Weights of a small GPT-style language model, trained from scratch on English Wikipedia.
Size: 11 layers, width 448, 7 heads of 64 (1 for keys and values), MLP 1792 SwiGLU, 35.7M parameters.
Architecture: RMSNorm before each block, rotary positions, no biases in attention or MLP, untied embeddings.
Training: a variant of Adam for these matrices, 631M tokens.
Each number is 500 + 50 x the weight over the matrix's rms, rounded and kept within 0 to 999. Layers, rows and columns count from 0. Numbers have three digits each.

# o: layer 2 attention output (transposed), 448x448, rms 0.0321, rows 53-63,117-127,181-191,245-255,308-319,372-383,436-447, columns 224-335
# v: layer 2 attention value, 64x448, rms 0.0284, rows 53-63, columns 224-335
# gate: layer 2 MLP gate, 1792x448, rms 0.0367, rows 0-9, columns 224-335
# up: layer 2 MLP up, 1792x448, rms 0.0352, rows 0-9, columns 224-335
# down: layer 2 MLP down (transposed), 1792x448, rms 0.0262, rows 0-8, columns 224-335
o308:507450454504481460547532457511512478574425489471527515435501500415490494488436462562528585485554551489539455574461509564505515519504524550570414619525534577471556513454502452447583624579442432475541439507485533537523503553471495539481509518485423415534513481477560462409541502423527446548512395533535564564566527554419486386475509462410
o372:533484420431511460494551440480525435453514452601603559448534564530499506468487421472506495421546464503546550478470527520483540486422446495514463451473550461484401541442507437541525552593585412476459456402496530571573438518438505448531550565511606436511487493455588498403552501467477471486537428437438492569473476529497416470563434485462
o436:541550574548522452454491479518421444516521506440616490587564452420434512546566491467423454477555454483465557476448448512533558554445598538588423443490517546490563482453506472489442551524535485409434544471393542498482534555427471471548492553619458520522472571457447430561558408484505531378422353483441424531512632465524540492617602421468
v53:463481519513462536550510507574485458522463482490523486493509530488524533481415548477511508541550490402446508474498569487482482532496522541567518557515429521500558531476522447498496428571476521468484445463577503526530530461534520531478389497579541459504555431466503534460531427496540534497461508526601485442485571572425548451478553439554
o53:468547538490574525487485501525453463569488567493466495532538463520533505512478531569575534456592542534483573467491545430415460529505475537533420514564514498463487514467532519421534520535417464489564479516548456520430418495589521499461540478456468551510519498426438499425448482523492494479549609521521551517553563516518450489497515525507
o117:467426521602461506543572429577505437496445473396382503437553485442493431521605427492545463410577570595488473435526513562490446547529532501489562416447486504477484540457530527519418529435537502488421531535411507543497499508561434462510559485426494471466435446576465497492438482543565444466508521480435495407507488482418538469393451576582
o181:418542494434500516591497509431479400568458595421435476549521528441594479577500495549603518448500433447487511493528440498492398477537504413499457464478540443487495589499394496520476478580483439435479520460495503513450497478515576571521512429461430563436490491395503444442494407586462461475569623585550441538514566520483502477512487495488
o245:435425524584536555561541546478505459538506513549428527516541468484475507503498504614612588459536498512521532482454449433496532549567543566521461512526545479544517565503572501464578529506543410512472451636480515439471557558515467484525601553507532464499500501510591505442455500557615488557574511553572557457471563542478502426461427504486
o309:500553519448568442303490602505496471429619596525480541481530487583574592534527607612584490501489496497416521540425496475488586452534480595460462520461487498507449534446469547407608501589573455539445477470569533457508486502588615421555618537484564437513439506503525502524389494480536509449522596499560480535459504425537471521498457463425
o373:558558481520494536381536530381494526481462512434542500601530454453460454592545562506578411494559558548574504556383562490587485469512454574568465487480478484463544493566538541439506582475591484529398415546425509494534539453498423436522500456429376464488432463494570514512492510448601540444495481496436442556498467445412558515567506514532
o437:402540437493599484563533499489537548507413521526479476448431454599467566531496483530503533426495586500509580454447463468481408440619471433527537439502558422484485433531534538421514524582567470530492532436528487473453472548497510549546580482511552488517488473479398470437503496496570424534513451566631486567540555572468519519520465481489
v54:579426449466467445525484586496593573479451585503481536460451478510482386519514477527490548403465509542629604521541468564440604503421397492495455346490522619475462570420641425542445551559430433406538601539533447572524485472466543528455522522612600443414494453500501408527465453554508545540452484517547460498508530467593563446416467460523
o54:483405497433470431587501548488433516497412523466512407468465536465527514460462510433461447502515515455578500484548462549465430503475537422536489484412587464510467528520478553538420487609505466413455530495438463517508485544507567557469456435511498540486384489410461511546580466532536508566454535488475541545445497430453471497438501511511
o118:476601590475531531496502444481441457499526448496510486573471494491494564451520456462498467567444505529424527460437555443550481509502552537443488517512421467552517495434508576522471422593554495443481468528460506546440539572469476497480441586510437499557566462469471535456537515455630474448456469515571469541489520420545513548492530480495
o182:510431531428478474559471534453406481608435493472393418538494484555454449475501473482486453538461454515549495494455483443537445576542545431521524482493541422504504409504516483440384553551539545411419593522553504556517484457458576525490481469548443469445469480393533491543551424544510464550461504442513544396476459469476549424377437541547
o246:479533583415541490552435531432533518472500499402461460545495515490462560388456543501540436472485539430458506538530555476430503452573554476510496458473560494536544484532569529595446501539479516495493460528464494584416519449503485414505463535514495524488490518530507468422476494525506498449486510498511498515503537426400458465482482539492
o310:546488422518501465544548588509476449526531494550517478454523507486562528565428520471647503523534522553468438387471483529434494526559486431488569542450491435518461398434508444594520452469448553445539525433421542507573533495450459517540596497454505518568422546503556429420429561545555482488473602509471511441492422479431530586501372464538
o374:474423537549538490546610538402507548443513560494522601541453588412555544502397541452553497527546485446474464507570557544477489549585527497406512573460490435404540478573491494491433519459496454474474502539448531444432501522551490512595538528490466520488564470488486450512549594441581544456430494509544469449543466541471481528503441518494
o438:575508605482471440577432467458539618507511599488529476449358483413487486464477470459416479615467400550469591523497408543578462540586460436501454428573430515613437557501513397543450476542458504472402474422468463485457489562502632509591441449535372550495381517462500435493494392461523500547372498419522523480446485388460500526486518522454
v55:460559555437419546496575478556478514511510580445467473520466463499555513533502471520552450458591521528487468462502611554425460495387460469488461492422407411383507470502567568448534562473622401587511536469582576579521459495540473429501577475488514500544504543573581544519511510473494496519515491566490515440549436445529492473476571561446
o55:496442500544620469481519574544559501548525540448387436505407469503527549403487470493594456543573504532500550530477471499480387532515408480552372397455427530554442490473510517599564520533511541513533457480514405449400497562477468437479505490472548508496507494486578512576525508502498435534493539532470575432454543511468453547479501513455
o119:400436465514433520560506525525487477416623521501519504494473395617438450376463573506493569453536479452499528493614436472440540593549530370533462510555536587550457484450513493602471509458504553442548515480525556489484509446475411406472489555493507551549456399555512523429543518496470531542444552609590558467457481543510547423447506663454
o183:402518499488522552568506512509381513437546586566483508477486442562529454376481549436579544579545488545509440572551493493497414461493550345465517476495426463413490471567533490536520484433461503508531525463548459489469521404426490593450471602539469494536521457525488484543464500490512487470385596479572597444506514427507508498507480482560
o247:449439378378471612549518448526517578593472572418514538525416490473510561442377478450385580429426508525482463473544546513500507498524431495547521435468390535453437486562455533520451450389564497473550520471447497427519514534463568606555468549544503515430497483519433456510508498454450456480546513435472482551493559444550425497420495483402
o311:472526447448606587411499490627397631620433600512487557487460479511544584522560432447406485571512534443521455568497474556447503451519533510549518417543520488529517541489469428491442533452501484468488524507477443475557516532468507571426554492343547549427479364487380497435495498564435510479539487564473440489478533468492472551555467429459
o375:443572464445458536518455490507479592573556539460561501543409466452509525359563503401427580378428540456499460618510439536505516472585537416460518574523515501541489506442561477495419537552588545456502465559415539499487486457573482516510425511482442499504533508549425576451476506498494479475429473552371487575448535536502560503586463490528
o439:462478563414547456547490492480479472525565537513406513569442497518587488496465490475571470536524539545565485414440526553478522530530472481554540568391432503539501452575541496521484493558482502428515439449513483553388582484583519529487561460553484545520452526492676488543559433588386470561610528452514523464443546542481466439404523539509
v56:535572443406436534594481471416568532388499517496489587457527452487463493585476518535483443536506562544479433521487418482426451471435499598474565537404430483489603509484489545456574434505517525454485417494509432536530552500473462500457559507504440446557488512555551482541531459393580590533563479488464590453499501469468476458553540492532
o56:499504415493437500537563485536447576565461487448507481494425537449450475573453519536564569520585538511490430567448477463498439475551549478507447504518589490518580450496510468566445472445499442554531553480442590548506542493498562514540452542556506503485539478455508432441480425478505453510462550492548542535446396477451435577453482580539
o120:446397511573576400518530552418488540459437557566563444540528523546522500408503450483594595463442586444516490466563501488463539550535496512463478662486571529490446501408535484532502485473464473540497540563610458472585391539541556498480385513491502588502498570453366514446450614506457514551464510382619514516529484547514514444469460514499
o184:484515495438465556459533485436409606564468539528488544450591484601444413434471521587609480479540495481419479531441549446445520556554525462488430552587524417479501436451529502513555547495402460472565471491517487486606502447534508574495557495499516470502486433506469431417498512475457476531482523544493501488526439471464498551495457554495
o248:460484538456578604567495473540474411525434487501479421479437522481568509510449493445459546507546492424424470519527448455454471495483534448487547554540551445455464493487551494537443559460482585446471476518414440443499534542536492457536550438507399561416541463505472436421491528448506457481492423480448488468503490553446559437576477548523
o312:459542494519557495465481508484525492523546509463532433479466483496511443500474554544543582541512510395489545496488473530433463488508540430478498606530508474521530440406567506564506557564427458503461493579474494517530613504483455476491474576506384455500486544574594427449386532421402572514453584503520433499453497498370410530475499531508
o376:497533490553530581534544441468461589452504509487478389549481491470486518490486470582514506540466504416434448515417516477528525481567443426432544520520432491522484532525510394494542484539540477530516449514547454508553540507541530520530509599484515503487526463519452500399383478589449492466493600512569546515452520541453542543600535539602
o440:539515490510384543518525519481495488480450458560552534552483541501491451540608405473570479506565469496421492407474493501475472499489524474548508542513591381485473398520542570532535518494482574570535479576562434470536526455513539576539499473499425438497466587466484533440544469502494490577474411525467583437510512445474443473498430515511
v57:471449469445477458550401462453456447397481424402492502510457526595561529527462545498557536385545502423466471517497515519439472541491499559509444438589531482377527441504447489478452510552510610445509423522403460392455493512517518514461541518447524528590406530566450508563474523591400525458514509564483534464543392476405404562487509501526
o57:547521539485467441437549453530500517593498471519549491473437493490544529539444451538481454571493497491509476560525548538523558479422448521507502517452455579513569533540454502411482455531499534437467501556510434561501533499516547524576484488479572536501532492507544506566583489555566593466565434517470485472568486466608394545449533459509
o121:446442463634471390521519444386569434490533495389521589555509554555461432563462436493521472599377504502375476515472457475491514489572515516462493520462417463561569528467494440422534469553576522520549510485478549584422530537478461570483485515437353548461552474468492479567480488468490488548491483488430541498384430473484499513475517398537
o185:564524585570421420472571502439450530443491469555538561459465526593445559553537495557468503523470545510486367467477563526476542423510447583440463494569519446470557582398514594417514532586496469466547461538557386443492536492572523514525434529445524470515466471529484541584623438398498572443531473530470473473514485483550493533455557558491
o249:419432540551439476415409461544443557518530500434489479475426521566480541645554523511559560522471468473558529488438464569488499478487460464530440579480434464530493582468462531544444450527524490481529460506441453515495494449503572557455481551452514515493552498518570558538524596432507532548513491454508438464412557497516547455541474442432
o313:532437465451507570401451541524399542612430502513578452423445552395560573555496525471417484530524486487481430538519521460471465418533470480514527417514455491401492434503525591609445474514511431547458442483518464495580486555547538502586477478398551473436522416537436471579574478568497499493576542523381543535529408534485459537491412511532
o377:513518484446589504425529403582499400544594484597510536506556552478569489604508464571432523555425440493488461435550453555467489499471454434509508567533507439615502453483402566488472423560519537499562459497476540489609499500494504568461442537428477503382513477471510583540456474392453565456490465477474499564406488517545530518503550423544
o441:489585515572525450445538460441436502547499481480494507431489458535500480633406561516476436510451420536517480503492543456532579465416519653505511496472467488603613514531453575462512441471533579503557486486533511499514510534504475633601487516487413451446464504444566524552501436531561480445529443561421564458448572535578619500502492504473
v58:556474538556512559613460555505555488460497533464475560489545498438553488510425580558519456460517571475526471509520462458489528429421479417406583515525505567477438504476496522514482534561459457592516532526504631495461408424448541493558438503546519497491565604516471453493492464470422491529437567528591499580493525416499517441451541505425
o58:510578500499587547492478514459434489500477472562516410450549518456501482460541502514440434539441530522503452490476477509551418506526570496515423458496568462520467442484465517494502532450467502514428566444422465483578504555502490525578505532436511501511547484508483538546531523563559517573419426457458529465455458506419484484506528502448
o122:450523557432578614512503413510480513545531519447529462514514433470395501448510565540504524478415476483500540585481502537450448535429492526454412451461548454410553486453477530506510520535545450462477492591426533523475524499518479491557431402422466572511549559567459552503418503482437478393523578537455538496497513542476515518527530458510
o186:437517557395540460511433527539399480550536508488518402413489542401473487461526416487491486463436535477385428453428466401454495490509460494460471530544593553475505523543493592575503620471503486416444578524437522511578370544446527419597419526452549530530462532507443441551482504545495487503488508478441590481526493500519553458498544487575
o250:473576482516568476517470477529430506413470541531500415561484468541518402504410509555542527497520527468520470557491464495451583590553512468573571437457481498508588536489510462419550592548487472512509485507516592491507380528561525420576485462513426510574430536528534469424526457513405486545514522434538482557536474548393510552417500511515
o314:466563521532497520426502583588482468543461513599449430409535445459528580581506456576601504503446494448460497451518449499555427595578533589508356552517493477447543438497415505520543476475509438478433527459409435536596472474433491551568607526500519461503497438438497545492469548414463499530471517532597540415506466488532529467518547481552
o378:491545515548441564504509472510510494486567460457428564493534460512539422449487424429528537553535488526552532480490539504419467568522455549512451473565488475453572512513555499467548540462576566463509533488462530473554403526484510417550547520444584506535443480562492550524475449529521465494516520463507487449561496437565537498480417510429
o442:505497444541608503532417543567370514487474583461563448476489522447583519453525445465548556482514515472581459527502419506579504525498529477455519403464547534430420573560451494504535487504478505515480504430452441539461437470516574414591438526383476557523522534577471418538449566527397371481480483531538551574487477439502565463474558552499
v59:538513501480478507437413461471536479517500492561423423616445497465467511549557491586528528386469468488494466570611522540518462547439495549560468447503492549432459521574518493452475522483485456427489529549524479535488431524433517444460393470457541448503526473464434528418548453404531511411506455497576460567524567527573509463567449446452
o59:489379530561502498527424568459457504618489594420467523523571473485424596510563507471437450522591492522498453446545437470436401483492506497437523535449494476547495481548465403577422393422435493491477539477478435447547520505479479477504469554393507491551462463530435490538468470594529435489454538569470452437489536483526542570448509483474
o123:487552476440502467465495543509444537428562439455541486428543469546451488558483399477513480467444498425489520472467469494501534514527455589547507582559493449507499451408451443506505498574526467545441459453475512426462471539518481511465546490571520473477527502462559501520524510513491532555533394470530427561435520581512463490491487521526
o187:511428585575567501554438570438514488525435428405513498467491459516569554486474500434491416577492460580499423513494586392440455459580467496420455479406443512458474376539515508415488516540448554446500475515547445520518573433484427536490513510427583554544506557582608480487451476484500502535477471482472493476435457533514476449526510380493
o251:481528457574545501414432611503519446488442608490488609406464464471509564513408496445515488485494422499552466561469485474445500514578492385442533531526448467504505463498576490606581394588494537434489524512495553495572615459508443413422548465464573565494495473537492482542519484512490465511464478548506453546493410512528475484442459489546
o315:428491428573617510539571625545376502643527605474524458489523471514530532578539456502569583455552427440481495492480463536489446533534470429504489447462506497549467537473484428612486490460444537553489501487499422531532545496466490489501555488458515470550459554492577404501508451471512543475504478575470463524387404499423526580510455533488
o379:447421560563501469490585548513488477565586502458441512490556517544560560446491522480474426485550435498478492550546443507399475536543475565528475560444556430495508564490523434524475457472457547479441592504559462480470470452531494508528520572570573519505478507538548470469463439541463453454456493517485451526515454563586458495524602492515
o443:524504486533468453452436499499465473495430386503440523502563572565439556517534396457495543501494532570522504484555484523413457518513448520531447559520445504428455553498492470487601429511494426417515524559472442537498528457456497465428459479402530460491513512570506512533490489544543461526568415599452512502531479485484500434494477457463
v60:548448502603550576454390514459535542561521521512472487515469573443475509528483463592500507484490459539375580533449378562505531525473487509470427533524416610488458536440570385424465502525477484539512504526443446480406464534413515561472486478441426488534536588452475474521448552539400483602538451525479440509523454511566512487488557444474
o60:600527479471458567497489478448508482515460430545541546489532486451489432491534523548506445500517584507472419493513470610523525497436492541518472498492530475568502499489470467441512511527537494429544450501479499536530591426454459478488503500545486532491500430473527484538556534432532544546457502477585398486616430522515506431530511549506
o124:572535491507441524411474502360486663448538499515552577640501444457477515406400469532600480552491500559579577464554569447523598473492542520489540497472502483558517473416414450491546382589544495501576479573495490571596439509513499464410572539547468425429529512550469600522532437464454506537541511427521445515544601540581472540504463375414
o188:485491501566469409397511469427477571566468540496449556450441511468554453491526588568508474516495553535531478477501511540441558584578549486585529485477500550479575505395470507447489537542570364443486577448517494558499448541443575491512545490501526487554483481519523546539581558436565506508425533508488382548488429546484547480469504473532
o252:609499601531512480485421561454503503440537482507582547517543558512529501443554574537464518534492470514547615598528604620532517505488556531549592513489437519508534481504510499523480501471403518497578524426426473509408583471518526461517489450474473507506488477482447439452495468441434472406538532494541408459403458460485522497509531554484
o316:547500455547407471487472483453527380499483423401438483491486496517545423554612485503524443403415552569447489520487483547488473491493605464473492416523493496533493446526561576484600645459442607377579507399487526571402504486459510478438419455523483440572516485549561523409465479424534504543535472523597471562560499506464495508528592470514
o380:565486483579511560455506523469495446459496530517462618410598535492509590411421495492553522481477403577567466490583492492538476508506497509489510363533585475529483422456479567541551476500436477541575484449513469520541580540507541400464539513529577530495529397474536419454490536429448443393424535527556498495542458467543496541480477509446
o444:539562526480395548410461472461492603555527603457479488576510453356455546534441494546514425546545411510479556571540465641654509468473477496563472499479431562535518517517431390539524461503537492470552520451501474525571442483492515583458450430531487532477556533435457464601517520535479588443517470517420414549426452504469494524525507536505
v61:512439513548520526527429508472517542480513523506448598481447534503436558499578582530419470569530494529511468521511517564462466486466574429580463462519457489448511489499517528484538498441523594548563448547528547492509546541540521471418552580543440598533510476523499523487464434519535438570529509439550455458541539452541423518548407594557
o61:560504451438481561510526424438482552522430489453560425586428417478438389553514617492435586462473583539519402443575489582487560502405573484513498518476579515544552482529476572440414491459510517400504439399418432434484515423450523441486461513533489502559504428507529538453542528428454498583467467515517471529565444472516533450536490573523
o125:510460482541566607497573431479504460508490473551551435421420417533495511411471473491539573437554538516534414426454532541417412592478507541447521525497525518496479496537551508477527518478510541492468534451461452459544453517435600504608457479546559438454533541498484466578502488466444530465585516508542543503456471436547464540524549417449
o189:423549447440503617466494492467549571574479442571565554533565502604455438401548498416493484428435479564501491463431469522469504465481551580414547517510516567490569481502535453463510534579487471488564461419542474509488440487506514533471508496475469427561460497488472463474469564520461513507531440611559500472493505411475570516526562501533
o253:579543490529456514516436467516546462503477429543451440493438436522499510457469463475486395447468464540500465546525517562479446511499474575460488525475575496559509449516530420376494527416452571572476529475485561475417447494460572416529493460512428490475523542497470487451600576553523545481583455581526511456533539538485504443602522522558
o317:488466452476493463468467488523560543423503475453597439491550453438487432455527510465580452440449438522486426472521493543499512404517555459483577577534500505509422513479483557449505493502455511446529491398439537517521439466363503373414466492507524486484544456419513496498544565427493557621430517437626485543584581442459627534578568525500
o381:503449513414518471450549471518577562516506462425462473424559434492470509491432481579569528572470465450541455468443577409456536479409486486498584462569517502488483440483488470414527583473552480502408479470516456552521498500487491517483572581408551514587549562477494474529451577545498518595496474471539580490524462558440484445522545527505
o445:469513443436436545542477420445407542534415550544514446479431416547501520490530572499537472509466517466544464613478477557448511522463537435483508466486513496452536555468534436503487524455377578465497444516480405461543468447526591468429462628457442490472452455474479510426447473460485509590431574630584486412438520447582572452559515540474
v62:455518545464454575444550482421512579539525582464430507429534524605559477495471512522438543502448487556525526577536419442442525442494497510446484515559442512490534436454482524508489505570480543627507441441439492471502576426454473551427499446487530438487536463559442488511580432475552585522516626487432448593537512506552539566487575614471
o62:469472454460462528522465515552523506574460542482451538575517471490526507425521435410579471578492504521533580453437581560543510514464438540456460530511437512471494536443565542517558503531544467541461496458531588575478526591550459495417470482372548487470489524484578512523469506528574466495404536467459588474527435486424479511470420485460
o126:591556402479599493481485486552452581421528563529565487464552453485561563429485464534622477562410486426516480492556469465451534535565506503471466582525443464432563517472596445578511471490514459469487485441488449494488521500440560466464479545456497474516509421503523503548651510536475514519476560559500602526422494411514479508482402533609
o190:450551467562580479453621542462480598487462531497421579497475473569490505369414579537596578524475530434459421508499598561415456541584579414494537524467433477530599438380554592410561518476447552493483572442562508569508404540435523484565499509486537453521494500537531459559552551417560537524410439573538512574523476643507599522532467562570
o254:581512577484548545468480454451471600488515568452522420453482480488435565433438524538498472541505486518513509457450462527487495447512448520483492439471438589477496554542534559485452522440461476503447504511500503560523501436592507565485411514577544419549548523539579454510521481534504624453499541527405427502477514537487575586552556453473
o318:414447438445470398520498398385506561456442461491567428533492547400511381600524422373404492541515600484552464502513574506492623478449469568477454577513454506556497592511593488349478480590565558453573497581467574546405481459572416481481494541501543509507583511582604488370563576436471506511479405370441586579579493533448370519434567516488
o382:563532477580527453452530539567516518427529442526492558505469489418555580361497524430481568516467530429544500493506434524497553465484473485428490513454497486551579445434508429464512501554513523570507501465466515510504534555540574464511456527479528566550470412480460433545515491488447491474515433460520476572458551514467447499542465428516
o446:587537498488552527481404385498463562538439573505450381490515462478498465402512430471538470572492510531542559465541481567551617564447440597538433503538440496500568519624529483504454489398498464517441482450573483510429450553547446612599418348569556449547455507524611451531496468518511616473476567577482406458471475565569586542632545551462
v63:504531608448379439514507538481483439535563435535514511443508613458567552528584576519488397533483557504495466466596528572510547545417560602458400448446544537558421431475526498503487518552470436536539512485521451512502497476534571463511420548513567502479527514529535556481493549504538459466521402443528538505564363422424473425513379483542
o63:524474453459543472547421537570492516440522572614429481537533555524488559396445497503501548522500446456456473443534441508483398535562477449518530517453522451452460471631502576415563421614475354526576512465463487475507369498545533562526509539527495542450504510421473429525500488473565422528464545457564565496555467543520658607479478492462
o127:488482450468500547480521604553529477421432569640484554468502458548426524483500528456474538563481497499565437516527536392530487567591492456516459527573426577526444493625556495457456534487449405468569512484491523452560488464427405531435573563472514505512528471528473517370494546524444469485553492627573507529535578457423486477453408653485
o191:556413402465563502531373561565499551456515509477523470539466498516426505458483416460460485414562522409432494484438428427508485551474445364536467480466480548509403423645450502496443526545430460484580470526521500539463529460505517560476515478502464544533442587427572459503446463545453458579491618469496599470515545468483535587542498414529
o255:576469523450599545548579545535518437524424502496458488463502455475512561452489494536526479488551473557508606475479577416501437523499487442488460542460394570499472472606566529537426607498493521461585567495515528525500519528560513618498522549435581453437528526443542515455438500573590402536515479574460437420483528528441426498539414507499
o319:499549446452511449510461607625471586477548645498407550555527433624568534471515576560549573465500359437494457515509448557495427506552509497476480429461502505566477500411388511452456433512491481460590495517492469482579589447521562523498567403375478473510361455458418497495479450476423494441453685438512503481491469548518523549515518440469
o383:581548516473478546611427570477452491469479535485499526569505482562470546591518562553415469531548522563541570472429504483444563444538492514528482490495474575384560504574533506420513540541419476492531461503479546502538546592524566616494511424468543434516479453429516415470560506525527468505453466529436459554573405454431483579515488563451
o447:556453424485519592499445455493475537504504554585440436486492464515514533505543467488425466560604545543469527482433465511495430516484453507479493543432486460493423517474503546499483457515530519472439545490559432488483478483519554613429501583416554485434450477437465526421414498554478448576551497532487535447498529457510581549488528490527
gate0:440502375484505550549461397451451503472473462550512530385486485528503450559518490498477446497492565489501440476463488407516471457559522527520579488505553459495510432512511520522452528520498523464541413511567500495402456481470503515561554520475503429561528465518463444427558531477583512529530426493478450468421528477490511501553542490470
up0:542425541533564443537506603545564445487555519434495468443493512550466478445486443373591523548504513386531510532533502444533431519537395426446530589491549545530511541536501413540556417442519441522577472578580482433541513517475579513475472499459603545520453408526513465453550507463493522594494466497559515491555427426556496466533531461446
down0:452497532521499554507547448525523470389419488469526496553500591490501475399531462492411531487524497518553473545437411506563507523558535432508543559482546618398494480488516458578506484435483538447544414395483467548506435570555491419476487534443460458496471503543531542508478465496469492435391546380503510528522465575465433537444512461520
gate1:578504573517549500478461466477489528439504511410505550606537522419494435473465571549435484526440448579512533436427516545540471464400588449458488485434429611528541511502549504502520520503452502453523530429488502487522442556522561480612485533550524584483490452442474498614499438521488476392421454509489441523433491487473535567478454471469
up1:459521553570599551475594550434472510495462536490490512545520533509523523510497541503489535569504557534549464527522499549407455459446492511535467572488462543561486547452443509542537520566509498525540540497513525587459539427412467544511548558518511463599582568419573396491523521422534470569485500515554569486490471475481510433545555406397
down1:560451474496430521465470413538513461441538545505502545565549477501487467509458489536446423569486363501483495505531467456595487542513544514512490403506536506533478480563556465464486559455515458462433501518447541444451438613520520620483409524519543531544523483548479610493450464645573577428467444508532466522561529592457506480454463553535
gate2:517458485474459498475523508493428366499513516470568448571574441494507450574549415528505565511395552496508510405436399489522505444544426422425427564527619443493543574496568464443568498531509478439482457411506482471487503601496550533528494490558570478564450562443448534449482436477555522586591508535448445504507515465484556448522433468445
up2:485536489496534445449489476499609530435512415632458550528536546562465538532451546429509479470516532498572534505463552504559615439455479540506507485461475518484398428576482581546547487500565465521516542538597564550513472494468509452519519454540534534483566448550589554526512567543416465469492454446564537497560456546469442506470489522487
down2:492537559519511532531521513457558453452523428564372455519535466522441529538456453519615535514524483544486504434510499504454534491492494563514470509531516473522432507542525525473525511565550472461497450473632447576516410537520515541568536519584455477474487503468495665469542534537528514562460377492611434531505570609486438472512383498458
gate3:476410509488499452398576512532553428526548411527516530525504552444530505535433490450563474527531504503474573506415474511568508529511508434434495458506502542488419540548529471416483573510501528433477576537489560540499453423473491475457517475507500458462514496515524479475479514531445544368533460587502501482508509394471557516523550462553
up3:547538536431506452517538579545578582491496494582425393518437478527495543514545595439573534454496488516443474481460496528561527525527492525540484467421498535481515552592415512566492529420538451543469587554485578507486504552544522467589427384531480574528513477449477624519565455560441484464492394533490445532489433477488508501506536565457
down3:456549524466523455478463482496526437464603498425389420538535560467428412540492479530466535501465437498442492523451521554570516493568513586490475484425519568536430559557524517475406492446435410466462493590513541492419468446536487571404514412465491511510542397501520471471499527443438475505512460552579432494486501437519462480498508586468
gate4:436466553615447466378600531537454495453539373553524517491597385532516519490501442444565529451529597528451316367449555383546542642430498477501425546459601472498519430488520519382613454512459490539401528437491579510530486486443460615509599445547552447495442515557571476496524560482604454689503427558406472398524546618488556572438548417571
up4:553354588571570508571590517458333497502572485423529480401442501442488535410536411525539499453426537433508544474465500492439495452576580570401577556452515492533472475527502570500485549436490560632459476463562487555406560505412444450440512520404532488434646568466467468569491594491634503402569392464597500544555548556490538553508437497406
down4:515444605556561476555516579528563548397450516483445471487423530439550518507477508485500380466475425459517536527547487503439518519510478485401501564521343436428493411502577510520461456443386471608493544500442488562446585516385576431425498559535467446428561449496403415488587499527610488476473548499552424517553498510578408440553490457403
gate5:517499463522563475523473417517486522576411566571472549582487444406539522455449464549547471622508528534502594553486512516577546520511512516549463586529444442542513464457512430474420397575577480515529500592444519526467449567531485518530412503525471513527591576437480573537548477490585451362524487469595601457435623454542476411436538504492
up5:482447446461511579513441599572519476459478492556569537411534434449467479483505533561516498487421541471434478503552444458498451512483498522596465565467544441522456427563460484432577531455492434480525463541598502492485430535444549511512578479516494552459434502450480543547502560438435415523480511579585509433505602494446425448519470531492
down5:455550535563467502502480466475455568492455536503532425548508564518524441524539532430452594457503451447501445552466574418474561440494509443378599450456540507469553538524536439507527512492479479498395500483507489522542564460482606503563561502437599473520406537549443465454456569541448501448528578437637566494523462450546575435490522458537
gate6:549485542557504564558571518460527564559486545448424544597549575463497430546536549505566483452542575470473552498415445531462544497574503508506498509504622492529456431548551476493471475464587528583549477509491549566476505417422474587473603472603478511460588525471490444485486397584457533612487550559482542520587481551531535509438544610542
up6:408397453512536424518490561543627440526499490596553541492406538481514527470504426518533466497502524520521474454512496435451413514487480465486519482512481469469594528457551492552559502448545428448463585561413385621518469518491477523508512545431474470448505467524475491551462528533535418456463528542522460477465481474410503457497500465625
down6:489517492506504507535517540356508487495433534560519452485482620480518425676527458452540390405545496505589663495455442578533477536534471432491482524517457390560414524493596538498418462495483593491421454456498435439602561492436497513395602572543545528440505598349466450488517519459524499454510547494531501552416498537429473468491460443494
gate7:503560483504512497566515476495644465575548465591522366531488484493533382482512525508604414479462431525481557465486516514515513520513477444531509517453515398424492527474470525471557499564450396441486471509481495470511520489542478448536585505483534448487503540501504473461478463507500465582472517513503537531538538429425588480468498433515
up7:512576576533513589492570392436523473492545494528569485520442498521602583540461514605570424602430531493539542478561464555474569428545513594500543567501519563539484527455502576535498450510505516587545480574513534528513471545506508492493459512541459371523417521472560485479554466466645590459473559502474480531575443530487462543598519510491
down7:525518507526445500479533497476477450473503497501463568563523425515457413493416453496506517594490494573472461482469444491462552441500531562570466566403442490392467488475545504420531515511467459561479434466476579556549484483503507568548502581463486530551532530567496558563516501516408561514467556456459515501544437504584435507438575506580
gate8:438524563494529413524556422537492400531526447555372541548473585514484543562506521483442463451471487567425573537434611556447467476482368554520519449445542484533462441462536511470481505576555548430459532558490551426462564472490421489551487531518468566510464475540549494438482449544607429494602443526543434503498579417530422498518468519584
up8:503500392492474483481573437510464558545500497468418458502440582597481568570566530534589532523500549411483591586525527523570554448424507471415525531415528491512527540461568514504510531588468480491520474488459488524494540566511497450440428455538556421581407429438502501444428536396621541530432515575542587521441476438434599506526470518464
down8:564464569462423560573453608496447485490478480471515492463518540540481516621502530469471485530441513520504426456468526582428564480471544551501464580504413534459502484552471437588534543497487597539435515547486576538456458594480455562585506481454455562503497489493432520542522509546402576473537500528504475431457473575470551419471442532453
gate9:543427474537571458547595516550503473536542430505480461442480462448516515560494502424473551534429518417502485487439538503478403523511380461481529551471428496534637447481499560421562634493481466536443518549567425636521620500609467441519567438532532564593494535561516507558444427525513444547468580579482517467351558621433517512498554394511
up9:465501585508484444509528377460481474605579534445493401525526481589467525513456580439460583489473440611473437476444548450531527571482511383505573491464475564565554450503494598446508602563466575526458540414506516487562585530474531463440485446548490501477500511381499439585503535490502411561419493493527519500548513511562586611599565432495